From a checkpoint of a small transformer trained on Wikipedia.
Size: width 256, MLP 1024 squared ReLU, vocabulary 827.
Architecture: no biases in attention or MLP, untied embeddings, normalized queries and keys, some layers without attention, shifted keys, gated attention, a norm on each head.
Training: 560M tokens, 8548 steps.
Each number is 500 + 40 x the weight over the matrix's rms, rounded and kept within 0 to 999. Layers, rows and columns count from 0. Numbers have three digits each.

# q: layer 3 attention query, 256x256, rms 0.0993, rows 178-191, columns 64-127
# k: layer 3 attention key, 256x256, rms 0.098, rows 178-191, columns 64-127
# v: layer 3 attention value, 256x256, rms 0.0928, rows 128-160, columns 64-127
# o: layer 3 attention output (transposed), 256x256, rms 0.0934, rows 128-159, columns 64-127
q178:475472481488478451535519461493510504496519492445505509430459445500483488453508513444519521505498490540467502518489476455477533471532461441540480489465512503526547494510444442467489503503499420
k178:467498537503448504523514478542449466486481549517466597509514456497422420474560480469507490461510486525564486425512480558486423461502492540513492468472514513498508532579488523465463481523479471
q179:508471552559443599491538467460455509572461497561508564520497467429460567402470453552615493488422546640504540491502486488553639532499530549553580511549552543509462466420550542445524422448498511
k179:381503534557554489475517492473576566461560507494532512513487581535447382509539518476529496480542451390567570491467496440406427469406462495518462491533517511450468574471536444496521472521398487
q180:429524517510451475569481496543528540513502581513593519466517434480504486562545510541427490488478576509456444454496476494544419493405565401475499515485418443411376514484464540550476547488523542
k180:476500423522596542489543499577500549537358526405499484448476548484624527499467483586466551448479624459436449488500477378593675463508616455443502494514454495456530410445496524464539483482537479
q181:535495496576465508536511545543452501469499487429540488514484433507499500556531507558523516490517506482453503475497494490470475520501512549474479495509506483528549472574505532520527449457497555
k181:472454472502523482498477492515457503518564493509458494539509507532499473503497500466564422491518538523470531517555456513498512480538509511456528514515474497474502519471447522491501474529552521
q182:468461451560435463499507527568572481588546430439445432518481531429532461519485515531516468515525486480483576502603534449500570477539458544554519540441571499468513502457497478563545491486545448
k182:505554517489578487542483494544442528544535482484487441488466512560513396528463542519557419447469455438541552488578498475397462541345565576415453513515583524475505575492526532516536526474499521
q183:564556535479516408546486451516518528506572520540548608514557434549477519443461523454535454438455504554572465487566540484535516502456432494469464499469527510481443604470511510575475544529577466
k183:553407443531460544439409596449506387510559474451513514473538504507519499564441532490507568539536515585441551507551552577603573508603480432556480442480521489515459462525524528435540516479533481
q184:541612489419548455478491499535530527472445523452557491534490487584432500498473550389521486499538475419543540537464476445517459431504489514534454486496473495627458514442508491447463539518522513
k184:568473488514577512484525504497445446451443471506550457556490463560490459477543483510511574527495467525470504511482526560486466496530529512482473530510485472523482480477489555548491528485444531
q185:508522474500569449606558566482513597431502546419516536427513519482485384597546508495582483547485543448497430410492483429484412488459490489547470515530369386427509516551424549497516518482541520
k185:532499544454487370539530519436529501480600516444469509404429486555478511474519503514459423550529475437467462483467551475491489465520498542464468440549476501469452482578487505543561466532523415
q186:522529538426507481515528432493516553529549553505540518507520495538528545470462459398504467475440501530489514536512465488480487425513535449477428485519526532503457438518502444475469513495521533
k186:494477464555536525510523510474511541497489500470538533526507510512461522538492488520504519508455478512494505490523530469499488498527500475490472502493497487509504475466523519477444499458504540
q187:481575501503395502616504530570520517363454592509554540454557383624491492506477520421540537367474515564516478463511491501653495475461469434452540463555524507387401461543583500524404548516647546
k187:498456473534430514508474509470469458542525559479497459500473544486502495481479488516485496509496524448504507515566442450514515530553454472508456490538595549479501511525521445476465503499479466
q188:456548469537413521557479531524512501412436536500450470506560449454497506476554479566451497511596499386549466470406463450507448524563525569492461530524474478529549503558480516531486497487405551
k188:500413477497539476461500503524568536543480448488429498541521506450466513397517554547511407472484518433475492559616515403520575456536459489501464405459536494560523563512469460515480478505492491
q189:508411469542555526523530524491483530527479464561548519513471528434444501536433523491576516501523545514514523485455510451491549502570532461508528498488439512505416533465501487497462466445516570
k189:511478469507524495522539493553575433443507482526545476539438515468526485511475480477546532405518473448544460443500564487435514457527547475467574571441394539494535415491467455459482488449488564
q190:449387496539388460508500489524460515458543492505533549488491493561458441467505473511536560405495547506473452482544524476517548451485493445503489529532480477454479520544386530624491477524606516
k190:554594515507438494589498488548511519511453512448508477471496550481558509432485492592540537473505532497537417509462467485486526543472506491485457449456504539561622434591555548453572496533450522
q191:467494543545462538510549521454486485468456432540449497492551482507476507522585443497614510540488464568469463520494554453457581518529507425532560568451482516500556506475444425492451529493562503
k191:540483493512537437530549507438470381437461534539580509526520459576544498530500512478462433460506499518479506444428493530596487471483523520502541556544451547458531540512497535463453521524515484
v128:521477442498551544581536523437499592490519510589393515455496536483501520552490487495470483465545451505421523529494469566559467513447503509474578552497514502435463482424449465496464508522605504
o128:458471531510500492472539454483533455526501479421514491549502448537533454515493564584565529558516529522512494491539468479445529539489482510459491497585502528462520472523556537566531606514548524
v129:524481523502535494522481554558437587475558528478482546473483463525509448424570501521589468466525514449511474541536492479512548504462489440458534521477503536500562477497469513559607466498543462
o129:483520490521520518534488520519477511489437512509548440515524519494533529570583523464438506517513519503477504517470519465501476612492492432461540509546465527507476520476434493519398480493494454
v130:490447476499534494552501575571478467510515458429502440438525500537484584548542512492594504492479459535490508513487433505442529525488529541483506514510485500505560377443527517504518487447463542
o130:571420563486450464516511450467479452465524537449507513465572508524486469549534469459494521474533482539481424493516504432552511468426517486436504523503563534494480465537448471566427559544489568
v131:559460432489580435470558515512507567550518543496489456490562502490574485424527520486521485468531484447502497511513494442531555499496474485489579499485647521494496561508465514459461506472482506
o131:436463481510507547530475516517495503499453526505511545498497518475450473469488504455502490451555558499523539528540480452528523504495513493529488535536504473486470498516487541478492575520457504
v132:447510488441457570607454478569516507527417537541506524517462552482507502463567540455446575520491609429450479538477435441514468463415459426460498478485434508519439542522431501561468521516512531
o132:449444536472534481570496518468546438478451486455504488512464525531474502453489542481483561495467500414502477507466493523434472538553629508525492530557502458546499572455457525432536447488438536
v133:568450522443508459450491440565551549522503476455492499561449514528544465540501490483479478472500555477499461543516518582426584479510537517469467563454550550542488514508602535520486483468533546
o133:499555574472531508564451478519561441474473479453441526489525545503528470506508504463513504549519460499568396498498464456510558481482497603490534545511520573509481512567485462510481510548528533
v134:468538548525484544513523516543511506487462525455432509471510480489506481444544518532553489559519487523484466556511507512517484542467441493445489505459516479469584516449510514460488530577530497
o134:567466501465565528528474473475507558500467506495515458524474540530504457564526514475493499476482476521507458501451480539483439508510494487465527535499493515478533538461540454471532514518460514
v135:488467538579436562431470503382600494507505476404487517548531593528408462491395493587539504458512460542487560494536431580560491552561458543497497482453536513556544485593510494451430514438434515
o135:458499510513469520439526517471479464503516530514418471504536542510530512510508490497489551525500458501513503496534439503513522497506492507529480517509493479439531465533500542533449520586531503
v136:493524545524440532484500529463454470519487416543447549455490467533497405542477504565593492478463472532507494580517522540435521523522569455537516528533495508439549488566529483535565544482448504
o136:591507536518475428503472542564457473448469520538529466527595498449501525545474476437446533555507498488433525535467484501583466547414538519481518514518560477449534466469463450518443450433430441
v137:549508462475469466526466512477461529539444469520501461567468487483464487515406515489474461493508512470413480507498537505496501514457470608493501517472559481453501477458571513525499477514438503
o137:558482473552465607507521496447524497512432470516454488451486429507502492507510486551519570520431471441511498410481479508547433548538504470476490442546498541517555438462522593494518562495505640
v138:466539565482458515546545493515534531558530485604479494495477494413512524526522480518544486460461584507471445467461551533479537512451509502549470455416386467468516469435531500556515490507551487
o138:579479544462496467456521523517450523560503455586518543433428516518511518493512425519495507545458474600522520547463575576535480464553486556460576472464538533492533544544544500525528461436515486
v139:545451479471461497442459427438489533490504494558471510621456531459575554500420504542460534533581470482601508485465521471430497523455540526474508492519519535569499520475463505513495482517491447
o139:467453496541453552476567539491484468552479521493483463498500492490516493448545465485480468522543583498504489531470505447483537475523558459491522556470521463479525462553494511472465466528471449
v140:509487472474501492533507533536416523506453438477497567487543532540437505552533492489558522516539496491500486542551525469502455487471524471476486503546464494461547472504429523477568493459556514
o140:478497492486587491513523513539510451545535514544479479460503548453501505449444502471428533479518430488466483451529452515547464489472494518539519507524529483404470437463547526401466457485535525
v141:508515535520437624572472503464570488500554542493522559428481474487529438564508484519533549530467560544435501475421518551517562530463549482519564531505511495501529443570518428525507510456570551
o141:510464431510490411459443482518534454488519487523504496454450535519532524493494437434497483495493458482470534445555439543580451480505446475388520514458598550413551448473486487515517485490517510
v142:561540536498488490453503485515463514473526481480510518449467441533484560560443487512560457601438492547465451469458510550471509491512461460512534490510445470614500411443378536551441476558509469
o142:474471462493466445516476505526501533450469500551550546483522516500560508508536503476456525499546475601488505503451462536547469511513436461451596470507489571501437501486559578496489505578504495
v143:505437454510441553378478508511457485504480472549579515499528482454460526504497493507525525456525527548554549489484529491563493533577508490500484563438481513502482479536488523438532498462524465
o143:486423505515522415538487470535425511460402519468497528492541525518469448479467471507497471474439510485501455446483502534562455537496573467518568504469455511411454481451473526514450462434422477
v144:467489492546437547494479513534516528481501465495462557423422469495524454549495477553546494530525496510460492517484469524524465480491481444501509486516404461449554425532527453494572538532535443
o144:496474572547499551479477535436529519426452531476498559447568460406531546460562514510479522550450491495498493496456533518545517539556532482476516486519495509487481480454472513589431551539464575
v145:537549550518475520384435508552561467520466539458439446410493456475492502467466486516526516464534469500539525474582495491469476471532500512463506467429432466428514460545505521435451460470462451
o145:472521480477441466442486514494480538459449490480455479550490495565504469501500421439562513470445488517534456448518443564499492537500482458370561524497480533509484446455517546509523494513525548
v146:458527562494583476478513542476483433461494485494545522485494483473502535489518523476499528490511521418511528537478530533512481500473583588532444451459502500538443604596485467549538500496501553
o146:522488498458572461541499479502473520502536503529506518528479489541440464491448522515481430460463508445432527455474514453438612495573526467536542522542505463569500516464445470505529446499513467
v147:472468520489493518498455472438569448459528542540473569523530473440436488419525471533480520508542498519552519492540529475535569533551492479504464480531576489507564488544516518407418519460489579
o147:495464501605498488582533424453479488531512440412505542508528483510509516479438492562544496446443520511556525442540539433525530493525465445577506517509478457542543466556465560536507529504445495
v148:514389499500473485456466469482539514531498540493435520499535532495490504488491474548499520562538494555535474438593520530496489536467489544546476523447590508443580481468534483546538529480470564
o148:541452519472499499516564534482555494515520447492464549467412497415476503497480471503537520576434546558522478575484469500490506434420527546461455519517493490491524491567522463480521548482516478
v149:469515485432438557389442497529420487458478480462482445432459518462541559450543515521453455540485521467548484507529461512404491475536519525531536508449527507475563458532486530469515461520381408
o149:443511533526489437462538467511488444531501527516489530495536527546494456469432427515501509486557459498444524509538497529592473452505520486523492463546548434484463467509498529561393508507590519
v150:476476505474550458455542542469556502528516522529506442495507466514453465495535483461556412480488492491517468517516489511468499538403492469556499468490516561537553578464456502559490538499513468
o150:519554464445577527477511462501487554553541531444518476487509490461513475530473550488450455557484489442453503516516531473454525394444487506443498409484471386477487520555386486550483495508507472
v151:439506465492533511532491484516525599583525521613447539504477524500498412433469524466491511541544534469480442544541428482559509463485472490476518530623484495446428569512487477475439527532560510
o151:500564505458467508457530412454516480461551539474494504458401485463475460471479503471431458420436533452508534485517527465431499488510589467471448504484423425573500492492529471431540504549458500
v152:473401517495558558562460498523460517496591502397518639476486474516434434566527472512560488510486452400515439525479447604471481497425559510449519545495394469503479449541574528600537525569498491
o152:425495514512495475473465590526509486485568527554546515539443523518417497478461515497563480551500434479504567555482548495484525513507501527588475459460572516528439508499452485524531430486532505
v153:524488475512534439501469511463555553519466537513424377498543478460467474451463519457425535487524499496496537490530521454586476458463521521557529464450540479513489596520378581432520477531561485
o153:509469503523568485562504490474497533474460536512493485506453517501456451477467482484481531468501588415515455453537523457427573501528550466485531500573461445548503476491434491522489505505479496
v154:554536469498437501529483508495500456486491519489452438485474537517502483468565475458499555420509507529477462544544479524522511453437464420521496534502492485439584370472531493497483529434430518
o154:543449498495506538472480474505461475538492562501480472466542514567519481494511454463495460501593473543448478444493604500547527428504518463572532496440575532565447565563512500530528502585543533
v155:513503455492428432531484487486534474546492450482543432510507477519496485504494506490504555591468476529491536501490538433503530508532514575544405511524451474502516481469502535502571476395475496
o155:523558539451498460534512533547496494475564484536471539507498521463470461519478496479448476503452527461480448469527456450462524474463489517520489497465466486404490483508432454506494508533548432
v156:583492493525442502541589523505533390495559519512492473445528488483461557490387459440526484442500479572564502459496508462468461516481434426489426528542501513535506469511436509454514449468515505
o156:476518471496485471501488533438514459494459516520474491592506474489479540436534488493510543528463461471507499526481532551569474543477515490465505457526520449502504529484528466514506492395484475
v157:468529458473536463584544492546469437509514492533515431497491426489538457531515481512406469563453541498543449585461466575515451492592432482451437502493478537450517527515515478540473489548491499
o157:510534452468456488457465503448547571562511473543466526542520522490473553509548516502478496527527508559498507527445465585481445424527462553496467489480544524522483468541511418466570469478485477
v158:488483486466522464482507488525473412457458532504519544467524487535523507496638479514511431516449498534451516504541468402474520499525493524476493545474440550492509436479515492508516495549517479
o158:518526495510517538530524451484521518486553443425473424530494503475527489568514512544531552529489496493510472520504465504378481461500429537493435496439488510457496509582472431448500445485544467
v159:475454552531587559463499502570489544509428507389457516508454536577542493532550501497491413478490508427547485576546486492474493447456580498485529531448517497492497493403487532556508506511480585
o159:473476525447517437561538516575483494504551560438551502472465508510518458551540496479514493510508533458460487533475498430399508502484529458543538586476450438559439561528429475491515481518529454
v160:551558531512505506478612519523453475536452498540522544541550538499484590424588499525480464488475444440598490512469520414560510494566500434538558558591486516472495505545603500444467489513498529